Part of a small language model's weights: 4 heads of 128, untied embeddings.
Each number is 128 + 24 x the weight over the matrix's rms, rounded and kept within 0 to 255. Layers, rows and columns count from 0.

# layer 12 attention key, 512x512, rms 0.0226, rows 198-210, columns 0-127
[[132 135 131 123 108 139 112 120  96 141 120 174 131 135 113  96 105 120 111 121 151 133 151 144 115 122 110 154 138 142 132 141 136 111 165  67 160 121 109 122 115  83 143 118 105 108 125  97 118 107 121 118 169 162 126 100 113  82 125 119 167 139 110 156  99 161 102 144 131 109 131 184 145 159 124 142 119 129 163 104 133 131 104 145 139  88 128 110  95 138 131 126 100 128 114 116 144 129 133 121  73 107 154 116 117 138 113 153 155 116 146 101 144  93  95 128 153 134 134 133 135 125 113 136 114 108 112 131]
 [114 138  88 157 175 109 157 100 145 118 155 118 115 151 156 106 119 125 141 131 138 166 101 136 125 104 185 104 152  89 154  98 147  97 114 131 111  93  90 114 161 123 109 119 123 183 145 143 131 114 128 127 128 130 135 149 118 159 139 119 114 170 119 171 102 100 119  91 122 130 114 184 122 105 100 114  75 152 152 137 103 125 161 105 132 124 121 144 131 122 121 166 107 146 135 163 152  91 112 157  91 156 138 129 188 117 136 165 108 133 117 144 157 152 150 134 128 114  63 118 127 116 122 130 132  95 148 130]
 [117 137 113 145 142 123 178 155 127 135 108 142 130 104 142 105 130 130 117 124 120 117 134 133 148 138  96 132 159 116 118 154 120 130 150 151 121  96 125 160 141 139 120  94 134 157 144 135 127 123 144 166 133 117  92 118  92 150 146 142 117 114 155 132 123 124 144  90 157 156 119 139 122 105 147 103 185  94 115 132 126 105  84 107 134 122 141 146 124 118 109 129 132 144 139 119 151 130 141 117 119 124 118 133 158 144 102 108 102 119 108 133 135 138 131  97 105 122 126 143 118 140 126  97 139 123 121 137]
 [120 175 115  95 141  82  99 152 145 108 141 131 105 123 103 153  81 123 111 140  77 134 138 120 118 123 120 140 135 120 135 126 122 112 179 115 151 113  78 114  61  89  89 126 170 165 109 133  90 115 116 109 123  81 100 124 137 150 124 127 106 142 138 144 140 154 109 129 132 125 116 109 162 102 166 172 169 134 171 125 136 134 148 153 138 129 170 134  99 139 135 161 161 123 164 156 153 121 124  78 125 165 172  59 120 108  91  72 116 148  69 131 137 127 174 108 168 133 104 107 114 117 148 124 122  61 139 134]
 [154 154 120  99 136 121 136 110 162 105 163 153 141 130 117 119 116 106 104 126 116 132 103 109 131 122  94 153 130 123 126  97 159 100  95 119 156 111 104 125 128 125 163 141 149 131 110 134 112 129 131 121 146 114 151 148  98 143 120  77  86 138 116 111 152 126  79  88 151 135 176 118 108 159 125 106  97 147 117 165 116 161 115 150 141  96 130 131 143 162 151 129 170 116 128 151 131 156 107 131 136 111 112 158 133 130 135 175 101 115 146 168 132 157 133 106 102 100 149 123  77 136 138 158 121 132  91 122]
 [128 128 105 146 153 174 171 131 134 121 137 159 103 156 106 117 126 102 139 110 105 134 119 120 111 181 111 131 143 102 119 145 139 112 136 133 108 100 111 127 120 103  80 164 123 127 122 110 104 114 106 171 112 126 103  76 138 147 147 108 161  58 133 133 182 161 110 127  99 136  92 134 143  95 132 148 107  78  88  91 159 109 120 121 126 131 126 160 150 123 125 150 110 128 148 149 163  87 164  84 146 143 114 107 112 104 115 124  94  99 128 124 137  57 154 146 146 151 143 136 135 142 119 135 144 105 120 142]
 [ 89 141 151 139 103 133 127 137 119 130 143 112  95 133 119 107 118 130 135 115  89 127 160 143 124 133 121 133 130 123 107 125 168 157 162 117 127 139 108 139 105 155 106 133 155 155  94 112 126 124 108 109 110 139  90 101 117 120 162 126 142 103 114  87 107 124 116 133 110 107 108 170 115 137 169 126 120 151 149 142 151 130  66 153 120 115 151 113 113 173 130 108 142 115 146 151 158 115 166  91 140 150 118 112 129 109 122 109 139 148 101 121 126 117 150 128 103 161 158 144  85 107 169 105 126 112 142 149]
 [123 147 125  84 143 102 129 121 117  94 133 113 121 110  95 126 122  69 137 141 136  98 128 103 105 142 171 147 129 131 114 130 136 134 126  79  81 113 118 107 109 147 129 130 156 157  90 155 125  98 129 124 121 149 126 137 113 166 109 134 120 140 124 145 165 143  87 147 131  86 141 167 120 155 143 127 122 149  98 134 133 139 102 116 130 121 131 139 148  96 168  88  82 129 107  99 128 137 111 123 116 158 127 147 137 154 112  99 123 108  97 165 137  72 119 105 108 127 142 149 149 107 136 109 123 111 178 128]
 [127 159 156 150 156 135  92 127 100 110 101 116  97 142 140 113 129 106 161 123  93 147 128 125 120 125 146 106 145  95 127  86 163  96 128 157 138  85 128 110 118  86 121 106 138 153 140 129  99 130 127 135 160 144 155 130  92 111 150 111 136 150 105 150 114 124 112 143  98 178  88 123 151 137 118 104 105 133  97 128  88 104 160 130 148 139 127 119 153 144  96 129  98 132 149  92 118  86 119  84 149 159 111 134 145 115 137 120 145 116 148 117 108 157 111 104  81 114 109 118 155 113  99 127 147 101 105  90]
 [125 126 116 131 106 125 102 134 162 137 143 110 131 133  82 142 109 109  84 162 132 100 143  91 130 119 111 163  85 121 108 122 155 121 120  94 121 147 126 136 132 175 114 113 115 156 140 110 158 129 141 137 134 119 124 126 118 131  88 132 109 119 149 132 106 123 116 107 116 129 120 125 123 132 121  92 104 143 139  76 177 124 115 132 130 135 134  90 125 144 112 142 180 134 113 178 127 138 111 134 118 128 125 101 128 159 163 132 124 147 161 168 151 115 120  92 124 128 173 117 112 134 116 113  86 110 115 132]
 [114 177 121 135 149 105 144 107 125 100 123 129 117 116 117 104 116  97 177  86  61 149 120 116 146 120 121 132 122 153  60 146 129  92 180 164 111 139  98 119 119 108 155 123 102 119 113 140  77 111 130 127 142 136 136 119 169  66 153 119 169 138  90  99 136 152 120 124 100 107 122 139 151  99 113 116  77 116 142 151 149 118 134  99 104 164 148  90 125 150 144 110 100  86 140 131 136 118 139 117 113 141 122 123 126 151 106 110 117 152  97 112  85 136 139 107 135 147 143 127 165 106 135 108  97 155 100 134]
 [141 165 124 114 104 124 170  97 185 145 128 127 144 161 112 133 153 102 157  99 111 122 122 122 130 147 119 132 125 104 117 137  91 129 128 171 113  81 114 125 149 123 104 173 127 118 138 121 114 114 111 101 104  92 148 106 146 128 146 155 111 136 127 130 158 137 109 113 101 163 151 130 179  90 124 137 167  90 126 126 178 128 173 113  99 154 132 139 155 122 162 179 134 110 115 127 109 122 148  83 138 125 150 131 130  57 123  69 137 114 105 126  87 177 112 146 168 130 115 110 135 141 154 122 125 139  97 111]
 [107 130 146 138 164 115 149 101 147 145 138 116 130 129 142 128 162 114 150 169 126 132 115 103 103 118 168 117 141 156 132 120  99  89 128 155 118  96 102 107 159 134 125  58 122 126 129 106 117 121  78  95 136 158 108 179 136 128 144 119 110 114 142 112 133 131 136 140 162 131 159 130 108 139 108 115 131 128 163 138 125 111 150 136 111 111 111 146 149 125 107 109 162 134 115 149 127  97 113 125  93 148 126 118 138 174  83 181 153 114 105 179 151  85 114 120 112 118  91  94 157 132 123 108 165 152 129 179]]
# layer 12 attention query, 512x512, rms 0.0221, rows 199-210, columns 0-127
[[143 127 109 144 114  96  62  85 120  81 105  55 108  97 142 122 121  99 119 135 137 156 143 158 100 118  94 117 127 143  94 136 105 132 120 138  95 132 133  94 150 172 112 129 131 140  21 144 113 112 124 142  99  94 103 134 141 171 141 111 103 120 103 117 106 155 126 138 132 140 123 187 127 146 161 160 141  70 119 115 140 139 136 123 137 102 101 124 103 151 134 149 124 151 124 112 116  83 121 119 142  96 109 172 152 124 115 129 116 161  94 118 144  98 135 155 150 104 148 139 123 103 121 112 149 118 100 151]
 [115 122 147 145 150 150 129 105 138 108 113 150  73 146 131 158 117  75 109 111 110 106 178 148  98 115 121 145 115 113 143  96 132 146 150 141 121 136 139 149 115 127 138 114 127  92 122 135 112 125 115 102 136  96 180 151 170  98 157 146 137 135 147 147 133 131 114 110 189 162 123 121 135 159 123 129  78 177 109 128 129 121 125  90 155 111 111 164 166 136 107 159 116 144 124  84 114 126 112 120 124 130 116 130  85 128 115 137 105 122 133 105  98 140 106 143 135 111  76 116 176 121 144 136 146 106 101 126]
 [150 149 132 182  77 137 135 155 112 128 139 117 147  92 122 144 113 132 136 115 111 102 140 111 107 139 139 117 115 164 141 148 108 145 198 152 100 115 166 155 128 132 111 142  99 155 106 105  82 128 135 126 115 138 165 172 148 136 101 158 170 110 158 108 156 164 142 126 110 151 106 115 118 102  75 140  83 121 125 134 108 155 111 127 119 159 158 114 145 109 148 138 117 123 137  94 137 144 136 166 163 134  96 117 136 110 132 100 162 111  93 175 104 100 125 105 102 111 137 125 132 158 139 108 104 148  97 137]
 [153 149 112 149 115 154 169 116 128 153 158 181 152 134 167 119 169 143  88  77 143 108 117 111 154 119 147 169  88  95 138 140 144  87 133 159  91 124 129 119 119 115 105 131 169 121 136 128 131 162 126  65 136 121 133 171 114  76 126 176 108 146 137 160 158 163 126 105 122 156 147 133 155 163 130 127 131 127 160 119 133 127 139 164 143 147 151 139 144 141 158 132 160 112 127 129 145 122 142 108 134 159 115  94 156 114 133 121 141 140 130 169  91 102  94 122 128 168 117 128 141 118 128 103 138 134 114 145]
 [186 151 137 146  87 160 134 119 114 120 119 140 101  98 180 130  80 167 133 147 116 179 104 174 166 146 134 132 152 133 158 160 154 124 119 117 142 131 127 139 122 171 137 130 123 137  70 106 112 107 138 143 120 130 131 152 101 118 119 121 168 186 134 128 124 137 131 109 125 132 119 147 144 125 143 147  87 147 171 126 113 141 148 153 137 134 129  93 102 126 123 118  95 108 126 128 133 127 130 143  96 136 130 128 121 108 147 143 129  97 121  77 150  75 142 113 125 108 134 151 106 162  95 150 139 140 101 128]
 [144 134 106 111 139 134 145 140 115 105 138 116  99 145 159 147 116 157 125 133 108 134 141 108 134 133 145 119 118 171  92 130 124 103 134 154 139 145 139 157 116  91 129 117 156 124 160 157 124 119 135  98 109 142 143 105 120  90 129 124 104 145 152 148 151 122 123 152 150  92 128 154 126 178 137 143  87 148 146 136  86 146 154 129 111 134 125 155 130  93 152 116 103 127 145 125  99 119 105 124 130 161 115 127 118 121 158 126 135  88 110 134 112 145 108 105  89 145  76 136 138 161 101 126 124 150 153 119]
 [143  78 117 144 140 150 159 112 124 123 145 116 135 102 143 131  91 127 144 117 134 150 146 162 146 138 144 158 139 136 168 120  96 148 117 149 167 142 142 165 147 104  97 140  99 107 164 147 144 141 158 135 133  86 133 150 145 157 124 108 130  92 150 108 119 117 147  86 103  88 106  95 135 124 110 134 115 127 112 160  98 125 136 139 135 151 150 143 130  94  91 141  96 151  99 125 125 120 149 133 133 108 114 132 153 102  99 143 118 131 105 123 143 115 135 110 121 152 135 135 103 180 143 113 138 103  86 155]
 [109 125 146 148 150  94 175 142 116 139 102 120  93 118 189 130 131 142 130 101 115 112  99 146 145 128 131 116 100 139 117 112 205 120 157  77 135 101 131 119 142 161 100 123 100 161  99 137 112 157 107 144 163 127 129 153 150 144 129 140 124 152  99 134 125 118 119 128 141 120 122  80 109  98 134 162 143 148 137 131  70 105 121 127 132 115 123 139 109 115  79 150 144 117  99 126 113  96 133 122 121 137 141 127 152 132 133 143 158 144  74 143 169 143 161 104 187 112 141 130 153 104 154 158 129 178 114 119]
 [149 129 115 143  95 160 106  99 145 140 155 155 121 123 120 125  80 156 143 165 129 127 113 122 157 111 153 102 125 134 131 111 128 127 159 160 126 142  94  93 132 158 156 149 102  96 117 112 142 113  80 109 117 115 136 125 153 164  90 163 151  78 122  74 166 138 132 135 133 133 150 121 119 164 107 142 137 106 119 115 143 151 125 106 152 106 142 138 136 104 194 153 150 109  79 109 164 161 124 166 114 125 131 127 172 106 120 130 137 128 120 109 129 148 148 112 128 151 104 183 114 123  94 124 118  58 114 116]
 [150 157  97 129 128 119 178 156 120 131 101 173  89 127 142 135 158 152 134 136 104 162 134 135 145 132 142 127 128 147 146  93 114 143  93 139 132 136 109 132 127 143 121 128 127 158 156 123 127 116 132  84 155 112 140 112 128 128  81 135 131 175 133 138 161 101 162 109  99 118 155 150 120 111 162 125 142 158 125 108 127 159 132 172 150 172 107 141  62 117 120 110 147 115 135 150 130  93 152 107 129 116 172 128 120  98 124 102 120  90 137 137 120 129 169 118  99 136 115 113 111  93  99 153  95 147 125  98]
 [145 116 104 174 100 120 135  98 168 146 125 139 159 132 119 118 105 106 153 171 125 145 119  95 139 129 136 104 110 124 113 145 115 150  91 118 141 123 120 108 135 184 110 180 125 143 135 136 145 127 119 110 191 126 128 182 122 140 126 140 129 129  99  95 105 118 132 103  76 114 108 146 113 130 199 118 158 146 132 170 145 124 140 139 128 115 131 102 105 125 129  77 104 138 116 174 156 136 143  89  71 119 146 118 106 115 162 111 120 141 161 137 127 122 117 112 140 126 140 148  85 141  97 135 109  99  97 133]
 [130 122 140 150  97 135 137 169 156  94 142 148 114  82 116 155 170 128 161 157 113 135 142 151 109 107 120 130 117 145 138 109 123 150 142 149  77 129 171  79 132 117 117 117 142 111  81 143  98 139 143 109 123 111  89 102 172 167 152  88 133 122 105 131 141 119 119 112 168 155 146 179 107 145 140 127 102 119 146 108 123 161 167 102 137 141 195 120  94 186 105 131 102 112 125  87 137  83 166  90 140 126 173 142 140 157 116 132  76 168 118 139  96  90 123 140 155 159 135 102  86 104 122 160 148  74 153 112]]